Part of a small language model's weights.
Size: 8 layers, width 640, 5 heads of 64, MLP 2560 GELU, vocabulary 8192, 38.7M parameters.
Architecture: LayerNorm before each block, learned positions, biases, tied embeddings.
Training: a variant of SOAP for these matrices, 727M tokens, 2773 steps.
Each number is 200 + 40 x the weight over its row's rms, rounded and kept within 0 to 999. Layers, rows and columns count from 0. The size before them is the row's rms in percent of the matrix's.

# layer 2 MLP up, 2560x640, rms 0.0498, rows 2444-2498, columns 128-191
099,181,263,203,247,146,248,276,216,179,192,215,265,163,212,222,256,191,123,315,219,224,219,164,200,181,221,181,199,247,102,234,224,163,239,129,216,136,254,202,235,204,236,198,214,186,210,137,172,276,202,258,229,181,250,188,208,259,169,194,189,255,145,191,226
090,246,168,208,183,231,181,227,252,242,180,159,303,171,225,191,171,173,236,267,220,203,227,201,211,202,146,192,160,209,172,218,169,209,225,165,222,200,169,190,208,185,222,195,200,204,249,166,158,159,170,222,170,232,205,171,229,177,201,206,214,214,235,144,242
104,277,150,221,187,143,270,218,159,172,159,206,184,180,160,241,231,193,275,175,266,224,286,151,220,183,243,241,212,181,168,179,273,238,222,184,182,190,222,150,177,176,118,179,78,211,272,204,178,93,228,152,220,161,195,249,235,222,180,180,160,168,185,262,192
092,201,221,245,187,252,225,184,185,191,212,218,275,231,213,213,202,210,182,269,145,116,181,191,171,151,170,173,191,177,142,221,234,179,208,158,189,188,185,159,156,240,215,192,316,193,189,175,185,193,265,227,223,193,153,153,226,253,184,151,195,102,130,227,241
096,207,176,273,185,209,240,180,151,273,159,216,250,142,218,203,183,173,213,216,166,260,125,178,190,170,195,214,202,147,189,105,220,232,240,197,195,188,157,122,193,227,292,184,171,222,209,168,235,217,217,216,177,179,192,102,139,149,259,212,195,246,224,253,163
094,242,209,202,119,229,157,236,267,287,141,183,190,216,207,162,208,207,180,129,212,253,196,157,189,237,152,207,229,186,196,193,163,230,153,191,214,111,209,187,205,165,161,224,129,125,177,232,283,160,237,165,284,214,200,206,113,201,137,238,229,234,149,238,198
104,204,203,143,172,212,162,172,178,134,244,199,165,164,157,237,172,225,157,213,126,164,209,211,239,176,148,240,186,234,292,211,160,210,286,170,219,171,178,189,146,154,266,200,254,125,213,212,164,178,197,203,281,206,186,181,170,225,211,231,169,223,206,213,230
092,241,171,225,159,235,247,154,300,183,200,153,176,219,245,222,234,173,212,167,193,191,164,216,178,229,201,245,203,219,261,207,311,236,228,218,177,198,235,232,299,206,294,185,156,182,162,205,201,152,233,168,255,163,227,219,259,225,168,169,253,121,177,217,162
100,187,141,244,140,221,146,137,223,181,150,190,151,243,221,192,268,112,177,235,210,200,134,206,210,198,229,234,251,144,171,236,158,283,154,186,262,168,199,204,149,207,195,177,145,186,147,252,177,198,208,180,149,194,238,181,218,161,176,214,158,307,247,174,187
104,189,154,196,205,217,216,223,209,185,162,275,228,289,188,198,180,222,216,210,214,129,154,154,176,218,197,192,263,235,182,187,144,247,214,218,194,211,266,194,202,159,212,224,159,200,207,170,144,151,222,204,223,166,177,229,120,232,242,155,193,245,194,193,276
092,192,244,175,164,193,175,217,167,205,175,218,68,250,251,240,241,180,188,188,219,215,235,144,173,198,244,231,238,195,135,157,193,181,242,194,190,235,131,157,208,195,151,134,178,176,165,186,246,202,197,211,222,209,227,152,253,192,157,201,251,254,170,197,225
119,199,216,207,181,162,251,131,237,265,158,183,231,141,217,187,170,218,261,186,187,188,221,222,192,176,212,260,177,238,219,235,184,217,155,213,253,235,203,199,277,253,228,186,199,233,134,211,236,164,209,192,233,258,281,226,148,239,290,216,208,255,172,200,268
079,191,131,187,190,228,195,220,265,181,171,193,165,176,196,171,230,229,182,237,158,177,170,175,184,202,186,222,237,174,262,155,144,169,182,243,205,119,157,233,213,194,236,224,216,221,222,186,216,215,189,238,203,165,184,200,237,234,212,159,172,191,146,281,189
089,152,142,238,207,209,180,159,196,190,174,213,151,233,158,118,206,147,288,205,210,169,195,183,223,157,151,231,116,70,184,166,200,160,197,261,139,159,172,144,244,296,255,259,313,207,187,265,258,210,180,198,206,273,217,194,145,173,180,166,211,248,191,241,195
094,188,184,220,219,211,236,216,208,206,255,205,253,323,172,259,221,173,215,214,232,217,246,150,146,196,201,263,203,197,204,61,207,145,221,177,184,182,144,227,211,192,193,227,208,208,255,245,182,194,216,179,214,170,179,279,232,231,244,181,144,188,212,285,126
104,237,142,187,272,220,153,276,270,190,150,166,200,213,199,201,145,215,205,185,132,316,194,227,282,192,200,205,209,246,229,209,215,206,228,233,199,205,224,150,150,238,153,206,210,175,110,172,186,75,217,173,149,274,157,212,249,211,205,138,122,217,287,194,233
087,215,229,180,207,267,279,218,232,201,227,122,227,173,220,180,167,200,176,197,172,252,138,207,229,198,198,206,307,163,207,214,138,233,199,289,232,157,195,199,151,184,118,206,227,124,132,199,163,231,178,147,218,210,266,234,230,123,249,175,229,185,177,165,203
096,243,213,180,195,149,169,223,243,172,200,129,191,203,179,183,244,204,200,198,246,143,221,195,150,188,168,134,201,208,152,199,156,217,220,196,217,175,236,168,143,199,159,186,236,224,167,269,138,215,219,258,170,173,262,230,239,173,180,201,237,210,172,230,193
104,137,99,161,183,205,177,316,247,163,204,147,194,208,212,213,178,222,165,221,225,148,184,151,159,206,159,177,214,192,127,215,167,236,203,193,209,171,193,222,242,207,222,183,247,190,228,224,188,226,149,260,227,189,275,181,188,189,259,190,177,197,173,217,224
108,242,187,119,173,161,214,106,163,152,189,153,173,230,203,154,211,210,193,199,249,220,169,210,133,248,214,270,149,185,231,154,240,135,152,192,244,202,154,167,162,195,252,239,184,204,189,239,227,249,113,199,258,231,249,142,215,233,189,176,219,225,228,247,205
096,245,208,220,268,161,209,164,220,236,250,189,231,220,266,186,168,217,197,210,200,180,147,164,247,219,181,222,233,183,140,240,269,170,204,179,234,110,190,142,222,293,216,239,183,171,258,199,202,108,142,231,210,224,200,152,244,217,145,187,211,186,160,233,182
115,193,189,172,145,191,200,215,161,134,198,212,171,287,158,241,234,170,203,172,200,220,171,240,258,213,162,136,227,273,168,150,282,208,212,191,177,143,209,216,288,188,156,199,237,183,178,204,169,211,173,143,303,283,153,156,277,178,163,229,169,248,213,215,208
106,195,165,205,189,179,178,192,125,135,207,164,174,298,221,154,258,218,158,263,159,209,167,161,184,252,151,228,161,189,181,152,186,211,176,232,253,120,248,218,237,207,122,196,230,178,170,242,136,270,242,179,259,214,163,258,246,198,212,190,265,244,195,253,240
094,143,239,277,208,274,167,196,167,294,151,226,233,213,212,249,175,193,162,300,141,218,218,183,182,211,102,159,238,175,203,207,138,212,207,198,205,185,160,182,189,141,151,176,167,200,166,87,196,263,251,230,202,170,141,235,200,133,163,256,175,146,262,243,229
096,126,267,81,242,202,228,168,247,160,246,220,271,255,151,237,235,240,145,237,230,252,168,167,229,278,131,155,142,177,258,165,218,129,269,180,156,197,158,217,241,196,194,262,208,174,250,155,188,186,202,175,177,207,142,231,161,205,317,224,138,207,173,269,216
091,274,218,228,141,173,165,162,186,191,210,186,222,201,161,179,217,300,177,124,158,202,163,190,137,239,194,201,205,225,161,191,281,149,222,212,249,224,200,237,228,199,139,195,153,241,205,232,248,184,159,207,223,227,171,205,170,183,274,110,211,225,203,174,228
097,158,229,288,195,243,171,200,217,216,187,225,215,185,172,308,176,174,166,158,243,164,170,198,254,156,213,162,197,226,194,188,211,187,233,212,210,224,99,206,197,156,261,151,185,194,222,116,148,235,167,223,214,200,213,175,123,181,180,257,283,151,167,252,178
103,172,213,170,139,213,171,224,196,155,176,192,210,251,246,193,177,238,190,221,218,125,183,175,170,205,189,153,246,202,183,225,200,146,214,226,149,134,264,191,192,167,127,125,180,199,256,187,271,230,227,176,193,202,149,189,231,207,199,305,257,246,236,179,267
109,145,170,214,185,198,281,208,216,128,239,199,259,199,205,199,178,196,220,214,179,284,199,211,170,239,161,150,284,142,184,198,172,143,144,207,156,172,200,126,236,79,212,185,233,204,156,216,181,235,223,237,231,202,142,169,241,193,210,231,135,205,217,204,234
096,208,224,165,199,183,270,200,156,155,182,247,198,151,232,271,165,199,105,203,205,216,160,272,163,204,196,160,126,169,136,175,208,272,183,259,236,213,155,168,187,167,279,177,147,187,193,168,187,182,217,262,245,194,178,212,214,175,238,109,273,174,278,251,311
097,167,205,179,229,173,169,169,248,205,175,242,240,186,245,141,198,272,233,152,196,155,227,162,222,151,195,202,243,184,185,210,159,181,238,183,215,131,186,271,222,278,154,200,281,180,231,204,131,160,185,236,176,187,255,227,215,194,190,258,179,232,228,206,190
095,258,215,219,208,218,205,225,147,169,121,156,193,177,217,195,192,206,165,253,219,152,216,143,177,193,238,184,249,183,200,149,245,210,206,175,194,124,215,164,223,165,138,163,183,137,229,246,142,251,206,192,183,203,222,204,166,106,155,266,174,193,225,202,135
108,190,148,199,215,190,124,195,306,219,222,199,178,188,263,232,260,206,246,222,163,221,207,147,192,131,180,185,214,121,145,276,158,224,195,201,262,172,176,243,184,216,135,245,183,249,247,229,254,228,227,128,166,174,181,164,194,118,153,221,192,259,149,194,155
105,236,199,182,108,225,182,178,226,114,121,120,272,190,130,249,188,233,230,206,198,196,138,174,164,176,209,243,211,202,194,114,305,186,178,245,124,187,207,138,216,188,234,258,223,238,234,206,150,238,213,132,223,179,178,261,197,145,194,183,175,233,271,141,181
093,246,206,215,174,210,266,223,204,198,203,198,169,187,170,196,227,184,154,183,252,213,221,222,221,150,258,214,241,195,282,148,203,223,198,201,197,231,235,171,241,211,248,251,151,153,161,135,160,214,193,168,198,185,178,205,160,205,233,193,200,122,206,174,130
092,271,227,240,255,270,195,306,166,270,107,157,220,157,180,113,165,205,179,197,155,132,191,269,177,160,128,219,213,257,239,185,196,208,219,213,243,203,197,251,146,159,211,162,138,235,204,257,242,199,174,173,184,223,191,207,163,213,178,291,176,248,188,243,143
099,181,171,213,95,180,224,145,181,255,128,164,260,146,259,100,205,253,184,233,174,245,240,211,208,207,146,190,181,195,199,176,212,195,253,245,160,159,154,216,226,173,179,246,228,178,207,303,168,187,202,221,191,144,178,229,190,223,200,174,214,228,178,212,227
098,203,169,284,178,227,248,165,178,157,185,247,185,223,168,202,225,216,193,194,186,253,169,170,225,191,171,137,206,160,235,205,192,194,216,243,184,116,179,189,231,175,208,230,186,279,215,139,211,138,172,246,178,123,233,245,236,163,238,244,196,172,253,172,160
094,251,236,161,175,253,227,221,253,147,231,178,260,205,215,220,220,225,165,250,155,180,212,131,216,122,258,211,201,178,212,241,163,251,132,192,187,216,180,190,228,220,204,247,159,241,234,199,157,169,168,193,220,163,251,172,142,190,78,240,227,105,185,195,276
095,203,183,250,268,215,184,218,196,261,127,205,174,147,220,221,169,243,189,186,207,128,179,155,192,248,217,195,213,205,148,256,183,238,171,162,200,278,175,233,154,222,184,202,187,249,210,172,193,150,165,112,219,146,247,179,209,179,216,150,266,166,201,266,215
100,220,230,129,231,143,197,195,206,186,148,262,282,168,254,119,234,190,159,274,157,186,271,194,232,208,207,210,154,221,222,190,221,226,264,210,107,169,186,220,226,235,200,211,213,164,215,203,227,229,151,151,237,179,165,129,222,154,169,216,178,165,129,199,247
117,267,223,123,198,222,202,170,260,240,211,224,186,116,182,183,245,230,163,226,228,217,217,190,149,206,156,185,210,242,233,118,181,190,153,192,156,70,167,266,161,125,211,207,189,163,247,196,208,161,168,240,175,165,173,259,247,249,226,220,168,220,154,230,175
106,218,211,139,150,224,210,345,215,162,172,132,221,143,193,243,231,161,246,222,217,191,222,226,162,134,251,217,116,195,179,183,179,224,233,128,222,196,246,247,227,126,216,177,247,200,253,195,137,109,210,220,300,223,177,259,230,177,305,271,223,155,161,194,216
109,167,266,220,233,284,233,299,220,192,205,201,230,159,146,161,224,196,158,219,194,147,204,234,176,168,238,209,179,177,255,247,242,218,205,184,206,177,222,215,240,201,206,264,239,228,220,174,168,217,173,184,184,258,214,226,173,173,152,136,270,196,176,184,210
098,193,183,169,202,239,203,229,124,179,140,201,225,169,211,278,196,275,300,152,255,218,247,188,184,161,148,192,215,197,244,185,194,177,200,130,187,167,249,203,216,182,227,247,188,162,170,227,212,93,223,271,231,173,150,164,165,100,150,128,271,252,203,171,163
084,192,291,184,204,210,250,254,210,172,183,218,207,203,136,216,163,133,218,133,269,243,178,239,203,212,180,200,152,184,195,224,246,165,234,198,160,265,223,241,236,119,118,190,200,190,157,271,193,179,190,205,211,252,184,150,182,178,242,178,144,175,221,226,149
094,175,193,214,236,221,206,196,175,286,238,189,219,194,204,293,202,206,193,232,145,152,175,184,176,188,109,132,186,203,223,200,191,130,226,139,251,213,226,175,139,168,134,236,245,211,196,202,237,142,149,120,214,166,314,177,104,275,220,149,246,201,140,217,211
098,222,268,171,144,127,189,186,207,140,238,270,231,193,157,177,221,207,191,127,253,214,126,249,240,187,178,181,223,121,209,157,235,218,183,240,191,184,182,183,244,238,180,188,215,230,160,167,180,211,195,189,280,222,120,208,185,229,264,177,198,176,202,118,195
103,237,313,178,184,203,259,255,198,224,148,252,205,168,228,244,221,223,145,170,319,206,180,163,201,194,156,235,160,208,194,278,212,155,239,216,228,203,204,223,244,208,257,209,214,270,253,142,155,218,196,248,144,202,236,213,183,209,269,183,255,253,184,195,191
115,234,217,236,161,290,235,261,324,193,237,201,235,162,233,225,235,275,198,194,189,193,181,166,225,230,150,168,214,228,183,233,253,87,180,207,256,203,296,228,254,192,180,221,116,226,191,182,200,192,131,202,227,214,175,240,163,158,217,194,203,187,221,215,126
113,163,254,216,123,200,199,151,208,258,149,258,176,156,205,214,282,249,194,174,205,284,197,200,161,127,234,157,133,249,235,216,198,258,236,232,211,174,216,138,212,208,132,235,227,180,275,212,247,154,230,181,157,190,202,130,248,211,210,183,160,173,156,223,242
112,257,280,154,191,216,232,274,154,229,178,242,191,186,224,288,194,114,160,216,244,177,233,216,211,237,185,168,271,148,151,154,199,180,218,156,174,164,210,195,247,224,184,234,195,203,243,198,193,192,212,236,205,165,204,249,251,219,269,170,213,219,197,244,179
094,217,216,210,237,286,135,139,226,200,197,163,248,138,180,170,175,181,187,178,168,188,200,143,164,227,260,175,193,212,250,175,174,202,232,183,248,105,201,137,190,210,186,192,245,183,251,152,218,196,212,210,145,152,194,154,238,161,236,220,200,167,156,156,179
097,232,157,184,199,212,160,175,171,221,202,203,168,166,165,199,228,191,203,150,159,234,235,244,197,201,198,187,133,217,214,147,226,241,275,153,132,223,164,184,189,223,185,181,209,188,163,215,277,141,232,252,216,144,190,229,181,233,190,203,253,239,177,273,125
103,188,139,204,198,236,184,293,236,198,195,164,255,221,186,182,184,182,230,156,139,151,208,112,208,237,222,148,147,250,197,167,265,214,242,128,143,227,187,130,188,195,128,171,189,201,149,174,170,207,131,128,177,268,206,197,183,211,165,204,195,246,237,245,180
# layer 2 MLP down (transposed), 2560x640, rms 0.0459, rows 2444-2497, columns 128-191
094,200,135,248,219,205,221,178,141,145,214,227,91,214,206,217,145,220,207,238,292,216,182,206,227,201,113,152,185,160,151,246,265,287,239,225,224,243,241,193,186,224,189,198,242,140,222,102,235,201,181,237,164,179,202,296,257,179,182,257,219,136,232,205,250
096,170,224,216,214,173,202,112,210,186,221,170,214,255,147,195,250,128,206,245,168,249,206,225,135,215,149,240,196,180,206,194,242,124,212,232,201,197,183,247,206,155,156,191,200,213,214,127,208,257,258,214,197,100,238,186,165,183,208,204,196,161,206,253,208
098,205,111,234,137,89,162,159,213,215,198,188,195,126,214,153,182,242,181,192,255,164,244,228,248,197,167,252,268,173,157,258,161,180,232,298,208,193,190,147,242,173,99,189,187,144,174,90,108,227,192,205,208,192,173,159,137,138,133,154,230,256,193,151,274
103,225,172,199,218,237,200,210,237,201,175,166,233,282,258,237,217,276,239,200,212,135,227,196,248,232,114,166,215,188,210,178,173,212,204,229,206,201,213,203,125,191,260,251,234,202,282,245,209,192,142,226,186,179,237,289,242,215,177,188,251,210,181,211,211
100,230,214,228,211,162,199,174,180,163,199,133,264,252,244,286,185,176,192,73,127,257,245,209,200,228,207,184,224,264,206,235,195,216,172,257,146,210,143,209,182,201,278,280,204,200,280,200,189,252,172,215,194,218,255,225,218,239,160,256,196,183,271,222,207
102,150,153,211,241,265,172,182,167,153,247,142,185,190,167,177,204,149,195,194,219,138,249,185,225,187,152,201,166,184,214,235,110,195,163,239,213,236,185,159,250,264,222,263,190,232,162,244,222,201,146,180,195,187,135,194,223,191,169,186,211,243,167,238,193
103,169,198,234,187,201,205,290,200,224,218,185,221,260,234,205,149,200,156,228,210,199,152,151,225,201,200,191,186,188,184,285,271,117,99,222,140,160,202,189,174,166,214,168,147,218,247,221,232,228,234,181,165,124,143,214,236,201,260,203,166,156,119,253,190
096,198,225,182,172,148,165,198,220,157,184,193,187,154,167,217,201,171,160,182,172,249,194,192,169,160,302,288,207,197,195,199,153,177,218,228,175,255,168,150,174,144,217,225,195,179,238,268,226,191,191,188,202,257,282,193,206,187,195,153,202,189,216,156,202
102,218,89,115,214,206,188,183,214,149,208,206,191,177,110,138,156,236,297,261,157,229,277,244,201,181,206,274,261,194,146,247,232,208,153,236,235,211,209,170,186,145,197,168,252,195,195,163,218,233,176,216,180,218,228,292,189,213,197,219,160,246,158,156,250
100,219,180,230,280,181,240,142,200,226,259,269,177,222,196,231,174,149,138,228,210,281,181,225,258,209,194,196,203,188,234,226,202,230,217,171,223,174,177,216,178,176,230,199,174,236,231,162,210,191,99,174,155,179,214,214,197,239,200,114,253,179,118,150,198
098,278,171,201,174,258,246,129,159,175,230,252,273,198,198,181,274,198,224,165,149,162,174,167,213,158,175,251,194,224,187,216,157,219,252,193,112,151,232,240,171,201,195,196,207,243,233,223,248,239,217,198,158,209,136,198,154,231,206,149,156,231,256,254,213
087,201,219,187,277,247,214,205,228,251,251,228,230,185,135,225,161,211,197,117,245,221,201,189,166,215,160,214,200,246,241,235,137,215,144,190,195,167,218,174,207,127,182,158,143,189,174,173,183,255,209,189,184,284,212,229,268,275,191,138,183,200,110,236,191
099,222,186,221,242,205,203,186,209,142,155,193,215,235,165,132,221,134,219,199,242,255,197,208,158,170,236,179,159,199,164,184,136,246,165,130,257,191,171,172,193,166,257,179,235,181,144,160,143,291,187,169,188,169,168,156,181,152,212,219,227,190,163,199,245
098,204,172,135,132,222,284,224,151,210,169,236,163,175,256,237,162,248,184,187,200,161,285,192,203,171,206,194,201,205,246,283,179,175,170,195,194,294,204,184,168,125,217,140,138,115,247,210,208,195,157,292,195,208,178,224,200,164,146,110,177,122,190,269,178
095,192,163,174,181,192,198,220,208,254,170,193,257,216,229,184,277,217,184,222,188,161,194,203,175,151,181,219,204,217,178,246,142,210,225,264,176,204,144,190,210,252,220,215,236,187,159,184,108,167,136,221,197,120,230,234,204,181,252,200,251,241,261,159,312
096,210,221,107,126,250,213,151,151,198,209,217,219,246,207,158,238,262,158,243,213,114,154,174,183,230,184,184,158,216,227,210,210,241,141,246,169,198,191,204,185,172,222,234,205,287,180,256,249,169,212,266,322,149,224,155,161,234,223,185,154,215,187,203,223
095,235,97,220,224,158,249,175,206,197,211,228,259,252,160,206,230,234,153,265,206,186,221,228,170,144,205,172,154,187,206,140,235,186,141,183,146,214,189,171,180,152,104,136,181,134,177,200,257,128,210,181,151,170,166,226,159,190,286,219,210,213,235,212,198
100,272,189,192,234,166,208,193,212,98,172,184,202,170,188,215,185,133,180,247,149,293,186,237,202,159,231,143,236,275,200,189,247,153,214,169,128,154,81,136,241,160,222,265,205,183,211,135,300,204,196,175,136,257,228,269,205,197,212,249,209,241,166,246,189
100,176,192,210,172,162,213,167,206,151,238,216,256,165,248,228,178,238,192,174,234,187,241,256,160,123,258,219,243,290,188,225,141,171,207,145,264,194,221,196,231,223,204,129,156,289,160,146,174,210,227,199,178,134,187,188,266,194,156,240,238,111,197,274,179
091,197,175,197,228,202,169,190,208,203,260,187,208,126,167,175,193,188,224,244,257,147,171,202,207,194,195,214,176,236,158,171,171,212,194,243,202,177,213,264,231,236,168,291,243,184,169,185,131,259,159,242,113,99,146,136,179,157,194,176,160,181,254,251,191
099,193,200,187,219,209,216,266,161,171,175,195,245,118,255,222,141,248,174,237,186,163,207,233,185,221,223,210,181,190,274,185,164,243,225,203,194,227,173,207,250,212,177,180,129,228,143,143,197,285,253,232,190,215,173,202,115,281,163,220,185,156,203,211,198
103,198,173,220,144,157,241,245,218,208,141,269,224,149,301,222,249,164,226,205,189,161,256,178,205,257,198,206,195,176,204,296,216,197,213,197,192,269,269,209,168,157,199,273,206,170,219,191,167,180,225,286,112,187,219,218,190,226,171,186,234,150,255,152,187
101,177,170,174,184,187,181,129,256,148,169,163,162,174,260,179,180,206,219,177,147,155,133,223,268,214,300,199,191,167,214,146,187,134,178,206,188,223,274,175,258,276,146,244,149,188,208,136,95,208,123,157,171,176,278,211,298,151,162,184,265,256,211,235,183
095,174,227,172,234,143,144,210,180,189,246,197,228,177,149,166,245,202,114,240,158,220,194,190,153,166,179,195,171,112,202,227,269,194,153,115,240,198,228,119,136,141,141,218,98,278,151,144,242,206,278,225,171,110,195,221,129,150,185,252,119,218,176,242,170
095,173,205,306,178,268,260,160,158,236,235,218,181,204,206,171,45,259,182,221,193,289,200,306,274,134,219,176,220,124,174,228,218,188,190,154,262,229,198,135,284,170,238,217,241,208,259,104,261,195,176,229,180,186,202,202,207,214,263,109,213,203,239,141,134
106,247,180,260,211,178,224,226,204,221,206,237,176,179,78,262,214,110,213,132,222,278,172,171,140,226,187,152,283,197,191,148,175,244,182,153,191,187,227,91,147,184,166,174,130,219,205,118,191,135,165,162,244,189,126,190,187,163,204,132,214,244,166,123,268
103,216,144,147,210,135,156,202,98,184,177,200,90,170,200,277,138,194,252,205,265,197,119,196,244,158,187,120,181,221,167,229,203,154,175,171,242,193,204,249,221,125,153,197,191,171,168,168,247,224,235,167,141,203,156,191,186,230,166,198,228,166,193,147,196
108,249,190,207,205,240,182,252,180,189,221,215,184,277,134,203,157,148,181,212,193,192,209,163,167,191,222,201,180,198,249,198,216,231,167,220,203,218,147,206,171,210,242,155,144,201,137,295,268,182,257,187,170,237,175,220,191,221,186,231,251,210,193,189,124
102,208,192,216,240,163,163,229,193,226,184,259,139,165,109,193,160,211,174,137,151,280,217,217,218,135,220,140,175,173,176,223,156,167,188,167,128,198,219,235,221,301,200,202,195,220,292,150,227,198,244,225,279,165,236,193,243,127,216,269,231,165,175,184,210
096,168,228,131,211,186,144,197,238,206,257,208,138,212,183,130,289,190,222,164,124,260,209,211,170,207,228,197,154,195,242,232,209,176,192,164,197,208,175,201,177,194,223,273,278,159,199,229,186,238,212,196,193,167,182,225,255,182,173,208,188,282,130,130,127
096,254,189,263,269,190,210,158,120,194,216,180,147,205,116,247,233,222,235,228,180,222,164,223,216,255,159,216,162,231,162,161,199,230,121,243,181,180,225,264,185,133,237,142,221,192,160,153,161,204,240,239,164,195,165,161,269,207,208,226,166,170,156,182,221
096,167,249,177,205,331,214,203,140,225,218,177,198,149,158,245,217,256,201,164,228,222,195,234,212,194,157,243,241,259,151,197,236,224,170,207,207,221,230,245,168,188,237,172,139,241,149,217,161,146,143,213,266,204,155,189,266,287,226,191,231,236,141,194,187
104,224,269,216,142,249,201,171,208,223,196,209,271,278,117,160,200,198,171,186,246,227,275,208,186,208,140,221,229,190,217,155,189,192,118,209,256,201,209,209,115,169,208,211,185,205,207,154,247,162,215,185,220,221,163,172,171,244,220,197,235,112,191,161,187
105,230,209,219,222,202,223,171,196,213,209,239,271,202,204,180,131,212,191,270,130,194,195,153,174,194,156,189,137,258,231,248,192,205,171,153,85,161,263,258,166,169,204,178,216,196,219,185,192,181,189,159,194,259,158,157,251,213,228,195,210,181,198,201,166
099,216,200,172,188,201,213,212,154,169,218,170,155,128,265,198,231,212,181,279,167,202,245,244,181,197,163,166,178,195,139,177,224,145,252,226,291,158,176,149,184,250,196,230,195,222,119,230,177,169,209,132,258,154,150,199,284,242,149,189,192,312,209,160,249
100,180,133,162,185,94,183,115,201,189,175,214,192,198,215,136,248,216,163,220,214,228,148,218,140,154,255,177,186,173,124,147,212,188,138,185,197,240,208,248,234,189,180,174,290,235,176,219,229,215,158,212,235,223,235,235,235,210,217,197,154,131,247,193,195
102,164,175,187,279,91,241,183,192,263,192,181,228,201,224,308,191,188,215,137,254,161,157,214,270,222,174,225,157,179,220,240,122,201,217,109,255,221,258,226,149,148,252,159,172,210,167,209,160,177,130,229,133,221,218,225,184,188,169,186,190,149,254,187,151
104,246,95,296,176,249,130,238,265,206,178,228,97,200,111,215,139,199,154,186,195,209,188,252,180,206,117,219,184,227,209,205,207,203,187,157,191,183,189,169,146,178,203,213,211,201,190,175,230,236,191,196,218,203,249,166,235,198,204,98,124,155,244,190,160
097,189,222,174,137,218,172,172,181,237,185,182,176,175,246,100,213,146,107,156,240,219,141,196,224,202,162,117,173,169,205,143,250,175,228,175,246,174,201,172,163,153,204,195,234,147,218,165,175,250,171,151,193,239,185,217,212,205,148,230,203,214,211,218,207
101,124,227,231,177,297,220,266,257,138,214,138,214,259,180,213,177,163,147,116,160,213,143,203,180,250,205,218,181,237,163,229,171,167,218,221,173,261,182,156,202,239,145,247,194,180,220,159,203,190,152,232,114,278,191,222,284,162,223,251,208,213,213,158,188
100,190,147,180,214,243,224,155,241,197,234,161,215,194,245,197,187,236,202,236,215,209,213,171,254,209,191,245,209,285,309,210,229,238,220,135,166,175,259,187,171,290,166,256,180,146,165,238,276,182,210,149,224,152,191,166,171,195,236,160,191,162,168,233,182
100,172,220,166,275,121,228,190,219,213,275,194,191,241,183,142,235,205,181,205,148,150,144,200,204,189,167,249,195,220,157,163,198,199,174,146,208,204,188,122,292,201,156,233,250,245,171,196,167,264,197,261,224,165,144,164,173,220,221,185,211,166,238,179,226
100,203,201,201,188,259,158,233,287,240,180,236,134,137,180,196,251,195,192,199,192,111,213,232,211,166,285,177,174,217,221,230,197,165,156,226,236,236,278,163,197,232,236,195,194,202,215,150,193,184,220,190,116,158,192,171,211,153,231,163,150,171,182,232,143
101,216,169,222,251,274,179,205,172,179,221,169,136,233,230,212,217,208,234,120,181,177,179,204,183,246,209,143,237,186,182,106,166,223,209,203,154,184,193,263,142,200,203,162,184,128,175,155,207,162,253,205,180,241,219,132,191,183,269,282,279,149,139,145,133
103,217,139,214,228,128,214,238,183,163,116,193,189,248,258,104,220,158,175,174,179,247,200,140,171,166,202,252,167,200,211,278,195,248,261,190,164,218,280,198,181,154,207,194,176,134,238,159,142,194,238,238,231,158,198,213,171,284,227,211,247,151,253,232,190
098,172,196,176,254,119,214,277,201,186,153,146,228,213,190,159,174,169,181,203,124,182,156,214,180,129,165,268,220,276,192,126,235,185,226,172,160,165,163,259,256,228,242,247,205,282,239,164,188,194,139,207,229,321,210,201,211,236,139,174,151,182,234,245,256
099,261,126,114,208,160,225,250,260,148,173,169,214,202,183,156,150,192,273,177,241,151,177,157,172,206,263,157,201,224,224,157,228,243,209,178,242,187,188,187,170,206,215,172,161,213,221,172,149,178,246,197,221,234,193,178,143,191,139,220,215,187,188,168,263
095,187,159,198,183,264,171,193,239,196,198,156,201,193,183,277,188,199,219,267,163,234,258,162,217,183,214,182,227,178,148,173,196,191,238,193,252,180,169,167,208,234,244,171,150,246,239,270,242,146,232,200,173,295,270,216,230,198,203,160,249,195,163,239,151
100,189,309,269,196,153,229,118,169,236,220,211,174,79,177,185,189,199,265,207,231,206,198,235,215,179,193,190,206,211,181,131,214,232,245,212,176,195,221,262,134,263,189,150,199,232,184,130,282,160,176,225,153,284,170,273,180,137,317,191,252,202,227,145,260
105,219,232,217,172,164,270,203,160,138,148,136,162,196,174,206,210,197,143,212,192,178,220,220,181,180,217,187,160,259,177,228,200,203,207,176,188,176,136,252,258,256,203,97,262,258,252,147,214,212,156,245,129,164,201,218,239,198,251,192,174,211,286,200,142
102,278,155,185,211,180,178,199,167,253,225,195,214,183,250,175,203,221,187,101,144,223,252,194,160,244,147,137,182,151,175,124,214,144,243,189,192,292,235,241,171,184,206,199,192,228,175,167,242,206,177,185,209,176,210,236,222,187,222,207,256,185,233,228,160
102,127,262,187,231,201,278,217,204,225,185,177,208,167,234,172,262,175,178,166,180,204,190,149,198,192,192,296,167,97,193,268,176,276,208,204,219,145,235,230,281,184,194,215,138,252,174,212,108,159,213,211,137,210,148,85,191,241,211,171,136,243,223,179,222
093,167,215,168,179,155,202,218,181,236,282,241,190,193,268,143,204,151,217,248,164,186,182,264,247,267,258,195,202,224,123,189,173,274,192,237,179,207,184,253,159,198,188,236,183,196,118,167,158,188,219,134,264,157,282,256,190,228,254,182,181,252,157,230,217
104,138,250,204,166,200,237,195,251,218,169,283,200,135,198,223,230,222,201,179,238,159,209,215,255,173,220,191,230,212,200,215,207,119,211,187,143,232,120,221,156,201,218,223,126,295,154,163,198,193,233,223,285,198,153,227,231,211,258,147,207,171,175,184,260